From a checkpoint of a small transformer trained on Wikipedia.
Size: 12 layers, 6 heads of 32, MLP 512 SwiGLU, 6.12M parameters.
Architecture: RMSNorm before each block, rotary positions, biases, tied embeddings.
Each number is 128 + 24 x the weight over the matrix's rms, rounded and kept within 0 to 255. Layers, rows and columns count from 0. Numbers have three digits each.

# layer 6 MLP gate, 512x192, rms 0.0564, rows 391-413, columns 0-95
117123101140134150141100131138122148130119134116126113101147173092118117148131159134146121077124159132160144128144147134111110153144164137125099134135121161120143097138138120104124107096158088144151100131105146125160106153107100092139125109089160114170128126169141135116094154120134160159
133093120136168084089111150160062128088164093120115178140156099095098145129123098183156074130126097160118099143100159146163155179117130130118135138147169124143124138152083111158156123131107106116135081135151131148125167108106096118121097081148138118143132160142124137126100120186112135069
130110146084148105092149126084094094098108078090165117154125082141157095151099143154158133134091156102138154135112190154082123122128119136125105124140165106169114088153118111120134141171106124086128143146137090144110153145128132125153154122097103129203135130140122103127150126132096122142
118109154130131118146106133117121149120109139123144152139121105128130128125153108116131168137099090093114140145103133157148130110108111140147103135086117120124121135116117142088125153156147139108148078110145117164097152156150130105096114102152123186123079140108112125110135129144146128128
142090119067113115120138165115119121091168126132141119098123139136061138142122081077136140076182124096182128172129128128063162118179183136110146159150149146148126096153089121115130118107133091088116105116120119138086180118125118094136144133125175136123117161147101102060132106128132135147
111133142155115118099130126139104143118112151155136127140110102144154094161154136147154138109084172109104131162152128141096145154111073143140109159127148121152124091156129123088132150116072096137109097141146072076145125125121146175110128129146137138116161159109168103152101100082120139115
163159097130162088107141106107098131081180151132119171156102182152144153121138122104119160113139177098133082135108141086171104131130072109159130131114091113103147119116168127142149144119113128174141143096106083133136133153187098129118133136132139112124163130167158133157113169146170147114
103111079138121080142129160116135116123124146113159112145146148116157172116096131146147122157104112152115166122099114148144085135137088114090119176132176130083133172101097145124103148106147106156132115128135125104119147110152102134107121129103134156129122113114133111140081102141108136125
091130123138090112170129133109155154131130185142081071154087132124124114172083117117131161107093157153099126136123104109152127145081127151120118112118130090158125156159142126120162153114153109101117177140139139113165099140168093164134079170119174157119091147134091142131136146154110089094
165176091089186120137101183127167156157146135150115133141090120106124081109151142167125178120129134151135164131136115108118106145109111066157109128103144132128101080149093100114116129147100132139174077095092126111107139131130137137097094182082141155123117108097133148151148157125162111154
127182102141114107105171142130118088144130112147102144112113176134187100165128144132168131165121110122125088096147116131088088112152192118132130168101135141171140156158126111186125179126115140107146128125144116137083111133157132114112129076142097114134113106096185135134147140109105118118
167128159124133098113154132133133126136153119120105117100110138114116125121137166150098138150166135144072133140136104100183122127160087084128151113131085105134145121140097169136159060107123141070132106063106116131183187136115133132103108139091078102062181096173155139095094158131114104163
117099154130138100136167119090112127137152158083135082177119111106137130114107104124145093160073104148118107148144117139089156097127141090143164133114132104128105136095109087123090154112120126146152110129143143156121135132154119130122148134120179174131099078080109094128104121120097100147
108140089147112124111140130196127092095166133117136163116115119128110152154131107103129115135123106127163103146145090062153144137116169130155174115164128173120114115127125159122126132109089104102141152118127114053090097179120116111106112131164122141169137152169147160075118133133107153120
104088120149131078144104173134114133117120137148139120160125116120143152159134131133126168128144133109121116127076114161186151115135145128114115120130132081087118160120092108148142144129171133109091133126105108086111140165100099148133053135120165119142132106131108079136128133165180115107
149153116138129101123155172133150146130158110130051119143116142108121131097156155147079144080137109122107109134136140153087100160127141091096165185135115117126155148115176156158083122123162123135127148150117106122131142148130108067139123121129121121161107083121087136177136163140140097149
107164157115102125137160162117065149143161108107150114130133147125133102154129134151172116144113106107130122113143148126158135125097165137115112125128138127099122144140110148101143157133131092088141144107132185128129158132124102174156137086127154163158131123178156081113124099163139123108
161104119145149120088114130110107155121157138145094142090121129131158109154106114151137113136092157126148123125145100131144115113104120175138129121137164133135118143109124123091118118130124158155108084142126115139132083157188112103149147137173154129125110175153122133117112134115143180136
160110163108143099123166136111127153140099158140165171136119118110189125120133165156102168097103149132094107110111134129098123120119122094088162128132135112116105107122112106066146153115122133101120147152092099100106087125130138087110085105093098129148101111145112081128128178112147160125
123163136114100159129112129105160106167137137160147113131142139133122148137131148106157139166112128130118092177110115124118082109090124124079134133108131144110119102169108123069098193129132173128048115117116157141077089125145112139114088112124127136106152123115084113049113132148111130129
098081124098152119143130124170159116132120121096115106104115144124121135112137122101107107140145153130153147140169131098149128106151103167105126099132131099100119119166139124100143113094149117144108098134127110104143110145148087173087096173084080175088171144142097119139126153152153146118
107103101095137075143128150104152143121137138130121178091101133140120164120172136109141162092138147145117179059153152094055126137110113082081090143171119139082080141151112131136147157135109123185130161124152120096153117131067126132125116129140186075138098094095100143134082154131124121107
164100118147101149156148157102121150115083110137106128165140100150147179105132189140145128104159125136146099125106072150146144116091159103124158138102135163137140111155155084171136132117117171129127104088091094107106096130146146136128150143145141154198074143148113116125143123126139126160
# layer 6 MLP up, 512x192, rms 0.0552, rows 391-413, columns 0-95
128129142146127109127148134119161100108137140083147149149075104137152151145106130185106109093101133141104122116074139127120156140051124160124164145106139118112146166107101121116112158110137123111117113117114155115135150142133132128124139161148152154141139132100138123151153149172154125109
078112088150125097109110144126135101096106146126139146141109111096156195125145141093101142147143136102097118158091149144103125169144110155163120151085124105103111141124167121124182108134145109166123161149117138132143079140170163127136132106102114180162126115105104126142092122103135074169
130169128084151122122136169120139111137126088117138120084148129109119133098168160107088150105128100139079127123121092105166079166097110130125156137108098168103164153111068116160126120111134137143134143144137110112101129120090128137128111117163106112094107123108149127133128123120146089098
101101130140158121129149175134120111129150126078107106124084128100120152100145142161115112120121119137114123129119120116150133150140112162172132130152156137117150127145119135134140114106113112124181095136150137123106146131104128116120150096126152070130116116136139110151139128109139121099
079161136120122109125143129122146149121116128126155147144153117108114106161123140084124150136143124122152137144093139137086121117141158117209138092145137156145182116144127142105120129119182126138096153118113148076107119113129138096153100148099089129127100156121143104125140085143157129172
146149183144122175127134119194115131098156172126134113150097196158164116167128106147102108093091130124128138145163147103118179162138109123137169074095142111154150132144163151125144133163127116120146100111153134117155109117085098127127182083150144168126116140124197136163135148150111156122
096108165095096112111115121116131162113121125147155123147103093142090100095109139097153134118155159145105123141120155116121116105128154102139169116129139171123144139140115192077155143133147128137138100131091133098160112124142152118112129128097164158131108123095152120125128153134095119106
135093113125138147138130107172130111123126140112148130116151105133112102140159137144112131139172092117168126109148145094115108114158153100105137120142085131135090145103133122132098134141163121164166148121124095134172132122100167156095149135147129150119138166114152107145121152128073112138
131117133136147107075129093099129113075121128108162135153124171156136104119153171164134145133115119166148137105132100136116113137115088126106125161120096143120130134107101126081098098155183159118136135168099120087089119113126139136105082143146164108086133136124171145152126147153148125147
118138144110147160103145091126116092120093107142122165154138139136093138163144114084134130103103125100110136121122094096082117137095100140139080116121099133130135139110147134125157070106111124183122118098155164143110121133116134132165122143117072129109155139134117147148132133148061133135
105146084125111109115147151125115156152154109076103083108139183103159132167110149139122130104138103095107134126143130078105116101135155095068119138135125096111141132125148114142056146143149138107149130125181097127119122161155138107131132113159140149184119135088121120119144127140157106114
148141107106125120146127141152138067096129142167162089152122088108157060159165143108102132111119118141157117140137105122132186147161139122111140126097093192135124137127123154145117142159149148102116154099137127122114168131127087148120111161099129173131111077082155144090106108137149116190
122105116132130178135134141112152144132110129123090150139129085126124108114145080127159113134136153123096117126140118117135129110131146151142149106142118141111180074156136170150147159118128135126119105128138131109121148142145124080116118117132146152080136174119143112140196131080131168150
163126141151090110126103111097154133127112104161129174153111125121172098141120097147134123082120096150142130090135151155125117141127110134122152172119116117137201124145166129156082124114169138088121125106158086166101105162147125090159108128125122087128171092147118096113091137111137159172
098130125151168123086098145112110123130149118176153105127126137151167133138084122111130122104140128123127126111103142070100098149141152114104077137131133176133131160091147135086105141132075115116126157117135150178153136091176124097081132131139109132117159172148131096161118163125100110102
167105115149160139128128140169119104157090139140089091103136133162132123130112135122054133146170149099126166188146119091128136130103094116111126114114121110145132156130151066133103177128108110154165120106115095130124130142154160141135119156107117138086136144156111115133115140083126111107
144119153101124133146092134120120115133082138191109156117134110140167099148143108074149099134117157154105101158138137105165133113097117136115163143143157138124112110140168059163143081141125117139160097109129132149101115126119182115100124139133108147109156125145110143150137098080129169151
109103097117110100179148126106160111163140140158152133165154135154109174131125116131119095131153131129145064144142159189142112146165135174099148139159163125134162109172123097166156094109148135100157102120099126109149126097103152157099166156124120151136148128093137104136121125132113111121
162146122148107093126156156119073136164130126140148166130151149077117139129139107112128192149138110123164099090144162185110118162142106069102110160141093165146139100161163097119159161122138162076111127136116123156138143164094178115132111114102132106176155141138119141114136132130088159118
127159110107107103118125151126138139140131109124132133115140153096119108100159107085138143141168094125123092110147159130129185095084133128145136115127111118113151115136119106164116087137183110163131075143140143146114154148182112121110164154120157133083110109148118146110149132105098087147
131149094123109153120086089122160113096102102127155105111119119152101113128150144144122156105097155120133142119162159147149155130118092136132125119109148143103104113162145106082159147167125101071144136116115110096142153093132080125115128132144120137122092102151097140126137071149131160086
131131125135103177170141141097071166116113140108085158129084124097153119105133096163129151111130117131150099124073148138059139158143082129129156155134109121122089110143120065144085145074116157141147102137118097148109134103128103107162167104139135161150097120096092150108134099181166142116
169163107124161114155091128113093161097174133141102093124144122127132128099120173117143146117141147109134136157129119158127161146097174147136156124080134118118114179162116104143142115098134167152106116103122129162115174117104160143107122127163140125129097084126111129128163128121131138123
# layer 6 MLP down (transposed), 512x192, rms 0.0558, rows 391-412, columns 0-95
091165149117145120143115142116142142090131075098160121121117115094124145111155146162118158153151117126120113136137111118106119128115120138129096156162108131151161127109151122096167153159125126142130110124123140097143168169171121118119150101083107149163123126119085147158116118117121136130
167120170148082096149140105172136127134165142132115127123119141135121144126055145118137124136114118136171116146110109112118140159145108121124110104101133119130109085095158101109187173158189144176110130119111107138150089132112147122112161100125144181135147123091115146158075124104154099087
123150134111104150147116115091148152131105113129149099133103156100121133139157182109147136139130124127168099113152146098135126154127138151096134162145128114136127127071145145154115122124134141161121123111117078163151132121152086148094101123106155150091150127132158134106105116091156084126
129141146139117127098126099157125137127118116142127170149127112155131147096158088094118107153078113145109126114172123107102123121112134071146105165120106145143110135109143148103106108122111138104132089111147149139118121145160118086117137091151118142144116162148136139127093106154154104147
146136094096141153145145121103127148106130140175127109115092170120117144164130120145121118140120133066144133150109084114085134145135166177111153121124101159137147170105137150115112142138132155159080115104107149073101095167105129133112115138115173128102148137116164114133154106084173090090
162155076131128119125156190129121059131109134126112177132129175121159135168105131129120150068119140114089123159161152145138172107130118129110129125138123128132148069133132164145110139150118150123112113134155124127145131069132143132135140137146098133123156126110171134165117112144158133119
170134120138091087145148098118157120101166126137136150174138102138104143148112122126128126148147143109080132087188117098161123105122194124132124148083212099136128132127096127132132081127157135169188122138145161144121190131100126120131130129104130180116112119165105124129140126129117108095
107133089120159117130120144118137121111114136090102125121082099167123139104108160134128119122116173129154103120134161142153142127125071127091139109110136106136102108132149128157083150125103149134101107124094137114106143129174116112136116113092122128105129085126112162107137124106119146132
124144108119126119178134130083126107153141147156139123104109156124123134121128099088096164124104153134109128145132147140066143126123113102166138128119120142116086125107146110134162124126180099109106091079156106127160201100117122188140133146095114193138111121091123176118115100177121114079
119097104152126126102123130125078125091096163150152141149142126119117160094108125155141132144079149112152110125134130108133166150120143191103149093149122166067130158118123165054148125134031114120115130123108154110148106134145110152118129120148055121072122112154092142093120127146136146129
124158081140115121130137137139112094146131143089102147103157144104131168153139143100117117145135177146101119134122111115112105129157129109104108140118112155109144109107130122184153137106131127114138182092132142108109108156151134146096139111147145121143156143036148119111150172105115168144
086108173091154119120111167097166120148115165178092168109136127097162152193127107146122133188139134137103126146119114117158148187169124133114109128098167097145126137119121148131145102109141121134086132145167129074127145092164092113120099150130074097147094127118160155095140131145108137166
107158126150136117155118122123126143126090082146152174145110163134112119124099145141106130178142138127129158117096149144161127121148139129130170121157156134150080155129154171140130112154121108107106121131116152159158097090103111166120117104121137133093148133178144143124094137101156144085
103160163101129076139147093124123086112129153114069131112165131153123133176138139107114156154133095146120142111195122121149139123147135101128124171173133154136167130108131131110142130131147089164130139150160118127128099146140121109171095167108084109100134122098112143091082182124108114129
097140117149101094107135145111104186107136097139177124116126136104149128113139098118133140129135130131125135109114139144109132135135176101125135150130123165120111168112135130118127162128116114117157114171103100115109136108189129084092092136135156129126140136194119133117123183103146112142
135146136122175160132220113126130114154148108159126084125146144155137162129136110139136114133141125127141174103085141132128145098121151148136137120120122159111126141138129104181115118135135133142120106147125141110102106150141167126143062116134185130106080109122155162052136107102092126068
158099116146127113157110156075128117111099134084111108139145112121138114106110119093128127132083125134107130123192123098098105129132106127109120117119137123153126130109155147141161146133146139124148124119137160145096119132175111136178150142108111167114138074065124139148134116150120161100
111155157122114109131151110139148112108108120140144159128176132121125168111098110115133160136104158099107094124110096103107144127161112099137078145179118141152128128111121129108129162132109125110145116140168136134125136103175141158137113104132073148108131112126137142153094117155148083145
121132113132139139125109098090160103106102129126136135112129164115150152143127099107122133090135140122156107136158127140120162128155157130127144139084135136097152114105122106115118127144125113158106123142084136095113145087066141164146142090173163121162137115128071100125141152155130104120
124115143052109133139141203127145116134149105132108149065131107084147093141165163136121133089088126127136087124132126149154153175167171151140117143185128094121128140161136140174121094124150141163138133119124160111153185126134138112125110140115099140144130120142166137154180129089134124139
152126142146131164114113132114167164088119096109150131132126134133158115114120119160098080123120090137155162151097163117113160128121096147145111089125177122157131115142122165125121099128131088121134125157112101104098139173099100117137116112157107125113106100120120155093145131095114153126
134147117187142133117096162164172105128167148075124145088064123141162133100117138169152152144127111131082143154121130148152144140105095121118143118107150112114112082098120109148123146123125155132118128131089117146144139109119099077138156173156200142148130153133146131120105109104182123122